From a checkpoint of a small transformer trained on Wikipedia.
Size: 16 layers, width 64, vocabulary 19455, 2.1M parameters.
Each number is 128 + 24 x the weight over its row's rms, rounded and kept within 0 to 255. Layers, rows and columns count from 0. Numbers have three digits each. The size before them is the row's rms in percent of the matrix's.

# up: layer 12 MLP up, 192x64, rms 0.256, rows 109-175, columns 0-63
# down: layer 12 MLP down (transposed), 192x64, rms 0.239, rows 109-175, columns 0-63
# gate: layer 12 MLP gate, 192x64, rms 0.237, rows 110-175, columns 0-63
up109 089:168156102137173130147138113079133154125125144135130115118122121127171089165136128126123146111124181078108090144143139113140117138159160099174120141148151120114155158135132136103120157149070123
down109 098:098122101140103111140169127135146108115127118150094132144130160109108164156178147147141135140184097133171125108109097189114139132099129096122114082144146147144128110146149123130091083125132144
gate110 114:113147124178082091117123163121152122101124123134130102129105137121174133154135148125094152169096128116086133112136145145099096106132124104096129175137168136135110102134126137151111115202115132
up110 113:159144138116096093091087156143082144140143074099158124104118157113109123112104133145135159135146117155072103153098115141096122132115143133125105139135090125146138131115117152106083096107169128
down110 121:134127169130119053144089134152129133096128123115101127163127138131104168078149120161116116123102157149125142149119131117115137132156149115155093107145140164110092081106135141154142144166108098
gate111 093:088146141136103140135124189077156125138089112132134164087120103155142153095149093123141139140157130126138129139117136149146105124128113130116176158127123179145128124119138108102127200099136123
up111 094:092167154119136149137124127070119154116110151142165132148114098122132147098134095118100148135102159136109125153122120150142136134078109089092118122113149165125099166097156083112146124114126078
down111 094:085152112116083101141138126130121131139129157140095156113148124174103128125130094124174106126175068104102112147133137108115111131147101129179158138119120145164140146130148100073137156110118124
gate112 105:169148159127142156163106108080179184122155127079146154108123148114126119127121131104131095134101129131094112107128102111119107088140176114110140133122123120147065132167144109132136119131118136
up112 103:124130119064142132084180146153143124076139119119135128114103134120111120122106124112117143106135107122112162122101107136165159150140068119134105098176137113155103086122168139151145118106131112
down112 104:085138136135114088128098113107098128171110137122144173131096145148081080110105124154138125136120091136114108138131108092094157148146154141127144139131144170113082118114151123098157095118084119
gate113 091:133162147068154138124152147160093097120157083139165131125082118146129075110105107136109156117100139137115125148112135122109145104114154153100126123110112095110096109141117120160134127148123189
up113 088:136163120134098088166121138140138149079162169122108147128124125117150159093135144125141145131142127176109087097145087185150103104123082157157131148135126114130162137103115123118148141109153109
down113 084:142093180128123143116138145111132156178097124134116096118183140111136109158137156106141096110093126115128163146149156097167112114139177104078104128139123135130140095105083122140121106116129112
gate114 114:077161140158165158131083121142123144148089135149165115139135122179102188152123104133157124144130121115155114125113118175142121133099115136147120130141121117113108124140154108078084162112137107
up114 097:139133119129167173176149123124129176102117162156135111115122107114138130138169127109125157122097138155095147154094102143087128097144123157127125070166152157126112148107111111152115150085142129
down114 102:137070114131123124149164133117138150147123117118088140132120125133144119103104145159138088120134145152147154122131138039123151135131167126090117125110130139126114086109129150158161087149141177
gate115 096:058141092124109110140119173140128145133151115127121157125155112150123112121093152164155135164153106111133074105106111113108093157102144144126104127098118122122101121141105136096145139077120087
up115 096:094101088126136131139091152134079072112111122123134121122074140122129113127166118150141130147152097124170102145143135093114131161137088136101140131094080080123141145144135136099161114140148129
down115 097:103131155142155120097129129143158181101127090122123139144150107159147143175106115118151115119161129115126159139109091141107113105126124138151140144151104138138092120142091116162216149116109139
gate116 094:138149141135134154127139098097096122111172150110166147174111145118078139127098127150137143145145085122155168160082133116110105123109128085124130102097172102155087110153142109110138138120150128
up116 092:109143129124122117117130113105164148105133171135117133134117110096140138133168103115123131076170130122121124118078113158122116136145130106118126129049085128167098153088144149159092147152147112
down116 096:141115138152115096146109126111108128156127157172088110120101144105121133116110152126193171137107128138131145142140166119159101097135098097114110053154128139145099123132090142139132097121152145
gate117 109:136152143099118106091113132122106144143114135137100116182155131117120174151131124157120141133105144144167104111115122070138117072097154107083101128125135104150124155126162114152103102167149098
up117 113:133126118110124114173125091093124148127104128128154106159163134116129177134133129104113105143130157144145146173129144134093100137070104163117142140055144157106083156098124121105126125121128135
down117 111:116104158119108098113142125129184142140160125149116093115161084131120142131146122142101085116122113079119137126122166095140111140131174145190153144147126144126117155104126142116076151169133127
gate118 105:087133132116142131134117092117119129124138151164155076099148143086121122105087136145131128104126140172125163125152097084176119131145145081086076126146129126108141107104125120097122106115108159
up118 102:121078115164130087126113132109162141160109128134108114138120092166142070145108146137147118107176104142122114128066144146112123118135162113117140120134119164131137160139076122105119160109148094
down118 092:121143137091143130128174106110104123113128117149162118108126178104089153134109113148149146127103137150117144123138118158090139117118105140142100145173133093151073121149110096110117092104130061
gate119 101:105144135125153116111095122125107127075132098138080138082120168127130160112132138124148143110132160100111126099132094104132117127132146130129111133087079107161154158123102177095155094087129104
up119 102:132145140088107125110122098123102149158111147135115128174153140142104082142135101098127110149108121107154149182149160151125150118162160129141139156121115185102121133109090137154171114119086108
down119 095:142096101135072125143152151132149144130157150132150140099138169134109137163116123151081106126111187142116132143162134129145113110143096136100102135111166117126097137129140145120063095164160122
gate120 104:092114140108147156149126077128160166105159132152144135106116143149140122144142084151104141158114146141124198120081107138135128132113104141098113172142120117124109104142166117123095123102176136
up120 091:117079149126126138107120099141140109143095145152116160135142144166155108163109161116140076119156131134120124137090093111105097108156104108148127095105088115123166116101091168123166128109108152
down120 095:143161135143133100149102159118128117100117102115086123133147094055110135104164110126120170085140117132113133109148112161135150141142162112121130099092154113107128127127141155159123152142068156
gate121 108:141169151112126125128144137154101063088106126080092125130075145164147120113143144153130137143146095120145116137130143109141135132166130131173142122120163087151123160111146088127161090132144121
up121 106:116156081109121146100131135090068116132140137122140158142128178120103123076143156117131150137127137112125143158156117129100100186131142123133127139093143188166099137126138124110145127161160118
down121 104:122138183135108123134137160183120075139115108120152163131128126151140114110112144117156088122143121111151141156104169133110159140132132114148185164125197121140150131108111145111097125107107127
gate122 104:159141120096146157136104122148171145118118109109086118130148177155129103147155145148115164169162099081155144136149134114154166129130109097134122142157121144174085124158143130121163094128138139
up122 103:150142162131116126129152104158124120085114172141137106124124125143130145136121127118203127102095051154154129098119121116142106151120171121113122138148084150171097145100147149132120135113133121
down122 108:121112125160128142109103162110110077121099128102105147158160127123154124127158100171091118149132164145151077126139074176124132106139076123125137158116121148148168154114126118148143136141125105
gate123 107:114132112132138123099154152155110099134127120171075115164066144161139113103112141141133142148155102133099142122122107102145142143151162093149106067147106080134142144132122104120093122130147102
up123 110:101153156146130127111133104154159109130074113110128091123111177106103123085149098096108119194127118172127129095166134099131120159125113128153144115119127135183091127135116134134139150129108116
down123 100:121137138123149130088124131130167147130114102137117125107096131144136120149161140106132118153107128171153111142138134116107120142120174177118111068136094137099174109098121130112089100174113070
gate124 101:097105115111143158134144097114132149109164143083090133116157147155100131099105149110156153135140107123112127125109115127127119144104115124144163215113117130145122086165111142129117082112129086
up124 102:163118130127133118123156150130124143196101135139134104135129132131135097134139133140161137067084148122122110093131103128126065131128156185144164092140152128152143150104170128109128128140142159
down124 100:127110085128160152118125139109120135133136082137115155149139138101147124157150108096112178125119139130139125136127169162142147163156134111106099137142186080144151126101140106132066154097153140
gate125 105:097128142078103154089119129120132147093163083112123111120101115117090125115110121122128128141162103148148137120159081103148120133105092090189114141126119101138159167126138107162124108111166116
up125 092:113110095155166156138122105094144159141112131079115133132135053134108107153100104122138126161170124141122110118159169154132098093133116139110067131162138136125130136119115154113135153116141101
down125 094:113114080140129120130142151123139139089082086092094138117141074112120135175128137119153103106128097158132117131171193123120112114134106140101129128109149121136116111081113100151115138127134085
gate126 104:143157149101137147117112125138140155125097113139163084146104126182118167139123080145116121152104129082179124116153135123140172137131101135164149110149131105098096136135137106185119137162135136
up126 095:147117171158123125125104148140141154120104137167105119105172175108100103161142126131167116166122128177121116143092149108131088160138123161168095137115146140096137096143164135148119120149161123
down126 102:138134137123140122114123147140118117099114114111105147164120084127146157117102161089161106126133153089131140154184149144120149113100121166133115149140113113120046125115105147160141163112160095
gate127 110:099153125114148121095148090138138124119092109160105138112060133107138133138139169112119139180132094168122123103111116119108164152130153124146110081120110126167134153089113109141099143165127102
up127 125:080140144113142149117171123175099124110119126123159090137129153121197112112116124114094120140123112175114110113169123116121136125091147104136108107095123119149161135132092075101127149111143151
down127 106:123160111136145113130133081126136127103110135136149096143091154124175134143133156100091119181099143161122147117125134178128132109092142150117113095160121145137148115075123160129109134120154068
gate128 078:120139108128121123135103091161095112111122120126089129172160123115147130134104114141153136176148140171110120109156148105164125118134164127140212137128109160113128124118146134099087164114094110
up128 087:116108174141077092161113104147131127133106147092097134153119116150117122115142151147144169104187159123107113174116108098138105144117138122141100126110134099178161154111160119107115123154126150
down128 090:120113099133102162137155179131168052132137107110170116090098119124133107121118124136145109141138164104148125109147120132137147149089141096087064114164144123134121124131124151134159119130133140
gate129 094:163119142120114124127171156113086109114108119118137103180109159126134086092101151129105150103118106178101125113128165111125112149125079161146155107158147140167142135156134152103143147148102110
up129 093:176118121080084126089114167123119143117176139152135107178122120153124130125136119146109108118166139146116134126097109138158138127083126129126195105128111120114123134123068134127094130101152112
down129 091:128114129137084079109089116122079172132121110112158152172140131113097142125134132127139128156134093155120097134142089086094137121159122154149118097119117141145143157143165112112160149074118119
gate130 110:134166141090135125088120118085119141112129158149165092151127113125120146148136170179158188103138138121145127152100113134154125089129125115145098121142105109131108177131140109097080108130128103
up130 104:136140148154129123152128122135130143136105142160147135142117113122093132157194080144144172157150142104103148097104086123086173125124117095135128116141157097148077152126152131146151094135153137
down130 117:119142122157158161060105124154168145151108118082152131136097106066114107147107150124127139094138156143138108142136125165151129120149150164143110152153114168137155158142107141117146128111111151
gate131 080:173106137115105045106143146132126087142121127128117103113138119121139110138110122125120085097115122121143159167116135100175118148112136104122110128115139063125160117153147122117139149154145177
up131 087:110144130127129145152084096099105120127090138181168120146139125117112168168137106147154132133100128118115100162143125139142126120119087146147149110172132164105140132126166084125098129127069102
down131 087:149139130129131113098155184135158124139146129114125150126140144144142069137123165117112108154152088152149168119118153150118120114139132138119103166090158093117064103137119172137173132134107139
gate132 092:155116110147140095144080125108131158145144131167124129160168116144136066130120132104117150112101075079098095120112127102112160123147140091107142159143128102143125168121133119102138146152149158
up132 104:117190130099124122145131137108124114111166137075137160108144085142148144107130122098121100148115130176110115163116106110112078132177139140154130120073140112114114134161089139130122095118127114
down132 104:182074097137135116145121116122125125137120108178092139117148135128154139105154129118124138146123093104163130112137118121091174114118090104105100160140145125113118111095142113087086141126159183
gate133 095:118157162118164121093178138123161113112106105110082167098114140097113155086151138146164126097113111157161117143150149091119123120159166102143095119125158123091114128153147128116139130114162118
up133 104:118108130154134109121135137103181109152121131157131112139133122165146204143127132160126156128154182118108107117154134105131132097122122135127148145109099144139104137131165152121118198144076134
down133 102:093178091181132106141116173108128129120128095119092110131099149141137109137140099120130152138125150143112125136137107185102152101139105172087160133121118137149151151117116102121077164132116113
gate134 107:126130115141147126083169139110114147075110129137123129098085111187153102131098141160151144142164101127153159125131121131078118129136092143101174144146131099117119154137099111134146156108136090
up134 112:126131170163085105082109126112099144139168123141129145142150117143130131109070138170123126177101090125091109142121149129117098129097114094134124151104125138100105172123155110172132110134115109
down134 110:092172123153131147113170122131109090115124117183155118138129133135114104137078147174123140132110130121136178126139152115105102141142135160147167155161125128113164110148159122128081105128153086
gate135 092:120157130133163111082123140120141155055126118115149142099120134147080138126124148145119149168111119143135143100104131157145104125077123129101128154070130137132161107120143140080131118091096115
up135 109:137101130153100116083116106145140122077120155109146140151149158102103113106178108145127094134141143115110112164120127109129144180085126147136118140085136118135163118133094116114111063138095123
down135 108:110135121113135138156171106091126103152138125144144123127117134136097176125071137113128111131125133131115156097099166123150118127137187159136113128124082141158116078147114099145169175099132112
gate136 093:107122104126086132112113135071121137136124132120147128124133111145127086128078139167125145093134097112090148085135126148134094120157121091164113143119182105144124110113121142101154110105104187
up136 089:144137151136122092135087110106109127086143116131133180111152118155178115093080154139111106148142144121145122157126112098166120112175108149146105144076117102141128113114127127160131104167134159
down136 096:147105155123124095132101119155177117161125095146179138098139098107146148102120114120093135139113130143102119100109110082146134130138128180107139167133168141188146143115145158125141144105130160
gate137 090:121110127118142154138134102107142059154096099125128145160117156101195106128120124109161141134093130109114144145087134121124147094126165141126116152103117072083104144134130151123107125160125106
up137 092:144090134110156109098130164121176120118135124130157118133106132143097127151139119149098105156163145091169156119100096129147107133146110126122142129179157169140135086155132124120162175102147170
down137 090:114114146121124120136175144120110144123111122155114135097125109150115171132096133145103104153114115111143103120108168100156096082161122128124103170148133061120108133126111135100146081137092172
gate138 100:131124126121132129097109146125127129153126135112119152171122112156127164158128132160157151078179054098168119139161100139120140128101097155114156135167149127118122146124139169161149119141108106
up138 090:111121136112121150160177081104139110157098129176151134127113212164095137145138110095115145140121160160144127126128156118122101169140129139120101149119115108121146120134133161150129111171139133
down138 096:150119125163147081101106138111088130112109104145097130161119088113153140133169121141145115085146088087114132164126102160115162149123121153125179111161115165123147148145143144119139155150100110
gate139 093:095157101090098150118139149126150140085104137099158172105111120111106139138089090115127129134147105090119119149194140155092089140115154117126129103122126123137117183106103125123130163141123109
up139 100:140076131150138130133161150107125117144178126154127175125122116169172129145139110161111129137132149113102135118109167147094127116124134148080139111092125137139115125151138083137093174089087144
down139 099:136133144154150131114143128135119109178152111115127123126151166100144129097126139107097135094138132157113147169078095092129119135129095107140107187116163120140094097127171112130100118093083147
gate140 094:121094126081100147118131123090140068098086104137156138094123135111148152124128151171127157147101147141104115123125151156133147108091152161076124104121122134099125138120121137129136094167081129
up140 096:131104099102110145144146111113104062107113080115159166114126170081122156156111134106144156134108086131129124117157119161109096129109154140138152112138149104133136132114085108127172113161137136
down140 097:128155126154106105173137116084134106127091136129116124133122130109139149137154165135213131129179122127120147130094140106133120143126145135153118131145094100170091125110116118133130161122132195
gate141 103:123142130109149087099087115095115122146090136156095135106120143098105136119143167112114143125107144121161130114131152110092119133139137149068167139114113155209157153089124145137113124130126134
up141 109:154150133130183164148140095129152142102147123081126151113080134131139168093148112142141132140162128143142109133150080113146130114136114090125125090110130106112130093137136197122139156100108149
down141 113:100131106119174100131123147148150154144141113122113139133158133135148119125098158144131124109144132120130101154160122157126126139103103178181149137127166109074127097109139074118065163111141129
gate142 107:088164141146132135128073122111091113106116118126115142136139169103133122106099110135124134157130092138130152114127106160142071103116116159119116149146127080160149109080149147145144065141142134
up142 108:160150174150168144131130139136122140147103123149147116131143105151123119141159158137087140094104183154118135071129082159115157115157121115154139120121182120124146171127139102137111161129108147
down142 110:124123124132140173138157114103160143099077159087119123124143132097121171179145135114131143078106170106106167135141085133121140150083118095106145104136096121124088141131144104141119120121110125
gate143 100:148124137148165144110119137137104182128111070143086112123117158153137153099141135102144162102112119131111114112155168152099112137124151120153120137086107145156126179136157110117106116093105174
up143 097:130137116127162179201140104110138148074153127110108112126144130154108124118146151144088088149115122088133137152144103094130108162117128119122162074169111128128152121128141136151144140103125152
down143 105:108118120130096107117123155110130145151118104160136112145161117126175156113112106129112056162112115127121150134136147093104135072099139139132132153111123138095133080166117132141179135142110087
gate144 100:122182144097122137154082157118142179123135150135132160098112150127167143118147169137108116134151109109119142110153124103131137128130092173111159129134144172098106127142139132137184141150142078
up144 092:098076097186141128121149122119094120134122089151122109136146104108110123138109088088097113145100136120136113148081162155147112136144170081123127118114106091140095115109076123147118132124125126
down144 094:119133135130149117069140128109121147116108111124128123105108116099134131121098150127168136117130156135146137161116135169140108133114124118126146102141206106165130138121144105133032139103112147
gate145 104:138119111127095144110108118094120141119132110140152100177144202149157123144106143137168110174110124134182127095152102102122125119099131130145103125100162142101131154099127108119085153108127148
up145 105:149120152099078143115126135167159160135171128103107158164088144124132119116132116086130112155158146128121116113136080104112146140108147099107116127125097116126111162096182076128152121134158129
down145 102:155133105108092133088156143142156068147136123112134115114163154085140142123097157104126114141116138140127150133202136074118122152117159128101131105115141139141149113153086082127123126148132119
gate146 095:127106104096166167123115134115149103124123136096095121118095140156193149129115109118118133177101090099158166107115151150171122144098114158123130167140093102121137136151121113141136125139135173
up146 090:169118125111163141121140156132137120127108137075110132124121149151139151086128137123115155149115115126134173104119112144128155158090103150139121140180151130119118096106142101181176087131166168
down146 090:144116122121107081139150123120124079146120132119123110186104137099128157139134145110149146143176072116108081160139153153136134111157128173157134100118133131132124169136156133126179119138100146
gate147 102:161135092101132089196180097122122137137149100132086089142127155169128105112129120147136127116146101101129134096127152131115110134138081150133150134127144155124102132145171110100123098172140125
up147 112:165130125130139102140141104113137146082100126114161121138092150131156124088164125149142097100138106120094147108160152090142156117103117174092082144177142105133152152144135123102104109121167125
down147 102:141134162136115138100114127142123129118100104094109163164118071128124094123130139133195095085138120143170139137115113060125143111140138121132143131087095101113113117114157119112125160144137160
gate148 102:089089087107122120134103146164129134150086117138063137121117130139150079130136103148127112120069124108145123123125111144101128098125139157110110145167111137144101084114146098157141094106149111
up148 097:163143145129106131164136147140131133131143181198106155115101182112141151113108111114143124130138108129106133125113159095137141145141165171129164176092101176140127134104100129141136150132128129
down148 098:119121166112117159067158115100123134149113109105150127117150131151093098167117142147128137111114130117106116114117084134163112118104173141146102166146165139144165122173134115130169161137109092
gate149 097:120151154123124161127163123132126116148165128154130135140140125133121099101079134105132160103143095130139114159174119136132089178122156074123150150146138154121129171137103115099070136121152087
up149 111:145160095121142123150143104158132115131156159143097115146133172136151136156141156119120162103102121119121156107103145176153126153154134184105155122135080151123171101133114141088130140126078142
down149 109:126148127159155150130132152141124078092118128143169107155135131093138141083126148145098148128158112133132149112148126140089125131115137148125165167166168170119135135145126137132054117139155088
gate150 103:169156136137162140129177129147126128151173083117113143135149113166121115151156163113096102134088126083137085125100158119125142126182133157113150128121161139152112119108160132137085128132104127
up150 103:136147127151126092142141117085153167111154145138063126109147114125120135145103157136096146084134129178120106129102090154105120123103143117133158113133140127121131138113082075099105147161097155
down150 105:120103157148100136085090181082150125172070150141130131132133112125164117151133149131128135104091115140164116109117122130109137142105134073123152124119168145128150134111096161121161106127157143
gate151 105:103163106085121080158123110140159122091124153125105141140120127121103118166135162192083158100142152114127143155157094135114108133157157100127111121105146121145118135145085167107132104128144135
up151 102:138147142091100102130124109087130133139103131111138171117155118118090136152195119155112134166148150133165164121115056090129136157146153136123139102110096150115118116155122125102109131154144128
down151 099:097119158118127137119076097119114106133132143120190151093086090103104153124100135139123155115135147096170090123105139139141139110178127120127130128168132144159145179149121113130121147104161145
gate152 094:145160097124128121120109153110090124110128106154122156103103128159086117093102182158125105127133150169134059125147111144181132157111146150134160153112125141111143134128125129181124113142113138
up152 086:129111115166100148140098106099160118119185176115095129133147134104156109113145123151135119094149086109146185120135117168137107143101136135137125105180135132095122144118108118110164142154098106
down152 091:152123131125096142130151144170132101115138128128112121159122170157143124115128132160123107161126157145129097152144122114148120168149109127113159104089120138085164133089137124174152061140143075
gate153 097:131144127130140142118152119113126113109183174146128129160147111151129166154126149101143142152104147123128164128078117148156151119124167101119122132115102125094108163189090117110131143156118070
up153 101:120103095120139123143114138162078091124118091132135094141115135131117133136141180145125091126100163117124096071131094124176153115128144134168154150131142079146157079123097127108125130129132131
down153 090:128134148087137138114140109085161141127113140108148163115136134121130189148168109104129130100156107095102142155102174124126080121130149140136089119149178163138118147134166125107088120147112110
gate154 109:123171150102123123125144108164138125129145124135124110089108217133163122123096149104130106130129085161156125156139134144145108144121126117086130111153129117133120170138126105098153135153190117
up154 105:107142075110113133103124096115135127121137043145126138170123137111124091150118158101106096097099124178151116137101097100141121136143125122101123105146109168127124145138151094098139129127131094
down154 105:127136143136111133107103168099144109131095071121183185115111128099095123154116129128182127129141121152131113117112106077106160131117187122116143120150124144143136087143103096132113147122121126
gate155 093:107131120106170116154166104152109158153084171084122102146091091132142120141118085138145134102160135123107118130110172135100136117108122136143152125127157098145148116113125115094164128155140071
up155 087:122102161142141139163178115134094115163136132166120177093086124119121121137155130133123138123089152084112149102135144109124091157132123100128150142111087103143135139116166098131133117159159077
down155 098:138163134110121114143139134163132138130138132139098096130145103140161135117117106124083110093145124117094138168124125191129098147106120143148155153112137117133166128129108096162065154127062129
gate156 097:095095113133083149097127119112097150096122105100192087114136166135113123125137102142172124146134114106134135153148098134102151130096137119163172149094123093141130146087134145105106135149122153
up156 087:127130112175104147116144142110113146162077106130146144115151162115152117051152155135101158133152092144077149114145115162144107105149147136166128124141160122125103093125144125124148115116153110
down156 093:125114143135130131111135127159127100093160139096153060137083152147135108134153120157125163151161118126163078150146118156122125132110129069114146133092120118139136120084120147144087158137106150
gate157 097:099117121144145131111093140136130129167133104127104129101156162141132138167126102120129102163155132151154143129130126115157150114186131131124156123191095135134168111080131178138128123098099082
up157 096:148137140118126139117136110105109118091168130169123114159118160126122106075099157145109134124131110096112126137162097082122088160101112098140127150099165141123156098135135108137130154161096185
down157 093:144099124108111168114078133116133163093111142150098152131132104172130109153138078175120088121116086105147099123136150090109134127103143108123108139113139143082115109113144100119158099138097147
gate158 098:125190094119103111113144129131115156179148106123141082143080126138111133135112145134136138088150136114129073115142183120114131136146114136112140096111119151164101141098120158108116092124093102
up158 091:095147098138136150096129126144171119139158114116135154082153144089139170158123096117128143147157078168117108098080112084114115143119086110127143133147135131130147144111109145129112132176133095
down158 096:170109130119133144143060133154143102109108119075136148121134105107106107133137171102133105172139207119130117126143132114114123127144166130152143113110131117108101138125114096154090156146134105
gate159 101:123170100141125089083095108129169136114101125125137090112102138141098150135140123145105134161144142122138159132126120093139134143115107129105142086076146157139108102098121092095087142165171145
up159 102:124117084147131135109098097173085112108141102098130109114105138174136141103138111125152050108091137168135130122157138120087139144146118148110125094143132153139125099088114116096116132117114148
down159 096:125123163129098143145133140139088168153126122083133136164180154092106126123103118068143132122145125136122105098122141116156149125137150093136114102111163109132136108141182152132112107150145186
gate160 088:113172152134118100132125150147077102148148116145168130117129085131104131142117166101150124123179151115105117122110060134093094138134114129112116083077140163127115127129132111108118109117116157
up160 078:153107158139146146109105162170158124131121114118127125188117106128163136125163120126133104129133204131151106105116137127170098117125138131139133114140137140103107144070142162103117186123118117
down160 079:126139133177121134142184127118125110149132104114120113089183126112127096149123113130147102122142139092151109123122120167119144126151110132090087133075173144170150130111130121123077129162148157
gate161 091:170171129120155074101148134095108106156114129130127122131096101080148145150103145095152119145114074105143123106115128116135116104113146107134137117067109127139149144130110148117149096138114073
up161 092:145136174137111116101113120118132125114110122131132141146121104158137101104087122169101139150182131112121165132123115149114137168122137106070153163108147110178106134082169152106143126147129168
down161 091:091106112126107111130136102174142082140134120167114156120129098175113085113124125115140098122109146160133133173142127114129119133155163137145144142142129178144120072139135119125093173097122169
gate162 104:119114122106097119129107096103121129128135162137121096126131176111116125165090156116149094153106129104116104150132134135116103146115124138092133107145152106088174119168063100125173104150115094
up162 109:088122117101110105124135162134154128130145108145135131120136142137109130156129144119075098153102149127120120155166092091076124130129124153122156171121120118072190128134101122152102130125084161
down162 098:140137110163128138096132132112113143127122127131125185129151063130116116097139137163152119097110116127153140142168145091116126151119107150126122158126093140157074171106128169158089099151155127
gate163 109:123092167094169172169122134129118102110120142117144127132105109131139137120121148136110092107065134131125069103159108126089092120153112144099147136118106126143123120072136127146173122106143111
up163 108:101078142128161180124142122133121120083121128085148144098124133130142127140122155124127103058117140122112179099132135147106106093144141122138105109107137168076098160130144139118139154107152120
down163 105:149137129126164130144182149136078162141123101163105146139128131083127140151077116136160132114110129119120106155145113111113147143135099181141124116094115113183114094104129148160094115131150157
gate164 100:170134133154146128145107113115129084115135093134088120155111129091110139146132185095100140115115158148151127104145139113129136156146117146119155188156156124145121154156134128132183085156111154
up164 088:082144142147160148083156155164112142140140107157103145120126083098165134142135146102106172139135117143133121127109127107131191090149113105137136108142140158150078120143155160134161137141150128
down164 098:112151136147158117133121109139173174135129133104106108115172121124142133132086146080113107118162139121089126139166175155170159142129140170139142161140144119168118130142101125120137126161076143
gate165 107:165105163185103143135166131119156152161099116129136103136128120108165125095131115187156124137123165086159121121112111124141106127102096100155117101135100114110115137099109143091117144137122084
up165 096:133135119131169108089140095152119100137157125139107076133104138147103135102135152098163086134096156130154100118109116120134095149084125118111123111111071150155137148109161144175103137137115098
down165 089:115115084139138136169126118135132140118127143084137153121180138131105152132127132131094159130147060142138139117148170134116150108156117108163091168131155082134140123119132153119184140097103142
gate166 103:077150132165136114142149136141136128105103146104149150140093106140143132126111126147104164141121107141170136143119081158122101075131136087118132152115170159099092122146084123173103133142162128
up166 108:112134075107107143119122090152144152100144149157157113155135119113158095110114129063137111121132086149091098127156097134110135096113153117096147154163128107126112140146114108149121125147103075
down166 115:155123121104118143160128148141119152142149120134076170093139135099143100154173107082122128120147116144123113111122166136116171116108161134064129140140151097138169099136103146145145092098114133
gate167 096:087139107116145125130156113143156153148099121135124115154131161125146094119138120104137111133146137135119078114124140168105087088113119172111121130135123108157138152133083144113130070056144155
up167 103:102103177170124163170128120143138140085076111138147126165113125152102156121127122166110155116129115112087135168144119078106142107118105154134126138099097100151123140136120117088131154156144129
down167 102:121117144120146144113114138156125111156148074158103128122158119119138130128136146144147141154119134126140128124172098111113148129111121134133117121149091132118134133085125137153242104163149093
gate168 097:147084150093112126142134161140105153123125068125108124115094144113145101116117164116094138147106112113124153165162113117072167105120127112136140158138109158153144147142129095144145103151073142
up168 108:165107091158121130120117164168108095120114098107110123075123097179156117133095144131116137123106161171145134152122158111116122115106107106127117086127127140122149182134114110068139121131119114
down168 112:093161101129117132113149096136139074116154123159132088114144099093126144118142119162119158121153150109122121111125125149147114156092109174058112133150137121124084103114104143109089097141113143
gate169 088:124135084143136146150134124122101061104115093101140112127133107142142114087144145091129142114148141164145158143155111172120073137102119125123131120165166143164124089121158141134118167113110159
up169 090:141138138135131111140108141100143104091154115107123173143158130153159135141134129142114101150105150120123159117077128151166128106123131107149166146131071130097112143193166132135123173093127098
down169 094:136112155105122118131162144146172161137101116120111127117095142102124134167114103137127153096132103104123105138126149109122146118182124133119122162111156102162202084145113110127149070109124122
gate170 096:136121146125099102119081145169121125159110152134134129146087111119137079125115180116134110102146112090128134084147140119118155106139084168098148169113137163144117116115170142097127157135095132
up170 092:130160159144182125135096092138135120094138100146139154138120146117138148120190147110119104128110122138141104120177116131137114123093166154171130136086129131133151110176119156153122140097089160
down170 095:112129119153119154123147122113162139157136095160076137103116121112126125165137114144105159103080108119130093080132137106120119141149117115084142097101090150115178108156121148122135110159160085
gate171 103:106127164082168160127083107125130111078137146130130114127156142124132174126119119129136181103142110085136133193144116087142104142145140096103098163135138139126159112107126113143154124114113143
up171 097:095130110092135136154118136107104135127134142119103147167160108130075161096105086157122143124102112148097132148120112146147114169176123158095156114140133148098092095100139138149130111174136158
down171 103:168112135122138130125135145125140125106130126129127109143123125136170116130145166116162112136165101110145112121097195188084135102137132110118166153108108117164127138155132116092171153162150173
gate172 107:149141169102146178108149097135150145145108117103136108140099129063147083093102112139118150146109126094117111071132143176108121156125143145154110130151127116147142112138135169136108102145106138
up172 099:145141125160143119125104158165137114109143105149133117072167110164117162119141126156169174108132117164128117096111113129182132113151129110115101085088167108128109148101147130127131115137086133
down172 097:153110136112136112096104148132158108137127132130086132124153115146144134128133115102077107092066126102161093119140147118118145121067111124061121148089118117150134115107139107109093105100123118
gate173 114:171132130147139142160188097107160159122179129168078122134111109167162123138136101106137164108107143152092142137107146101116117119139118161116111121155172097140117131095125132125110128124123094
up173 093:082171156102120095141132167148106131151145128118140150115169102127139177144117085134121126142133166113110106139157156122136149138144102112094160140140118101105087160140169159130153102119170135
down173 099:143138094122069126096131141109120143123118123079093127137158153109158081072150140135087106124108170123127146127145139128142164142128131187146119155113110135153179170123123118130123127126139114
gate174 103:148154170150129112154074117140131129148167121139143104135141141120193104138159157087133093156146123093107119081115141115099135099126104170092127127110118136088110098119132160120117107122107130
up174 097:100137141055117141134127116121093147135077174147122153139129117112139125135150093164140114144102137134121124130122065120170107139137130136089127138158097096182157125144111130136121100119159117
down174 102:100137128155145129123120105127145089128108125098143150126097085138119101101107100119121144115135066129164145136104117195121125144157143106112116122115175102133089155137147126102133169102080135
gate175 091:122130108141157123122151128124076139142152120114086142113082149116131099108120083119116112106154147120152110118103106122126108173111150136172154178120152101119139167136096124135139058111136105
up175 093:102104141166110115117140121122130155163174118146082100120149139115124103134093108145156131071148150117133156109131047116122104155118101116113144139133143110101118158118117105118132115074128121
down175 100:076148118152081112115104134152122129114132114121116102146129103109123121138125138111175162125140122113091129095120123124120096110135110182126144104159096141159086146168103106154149172076140139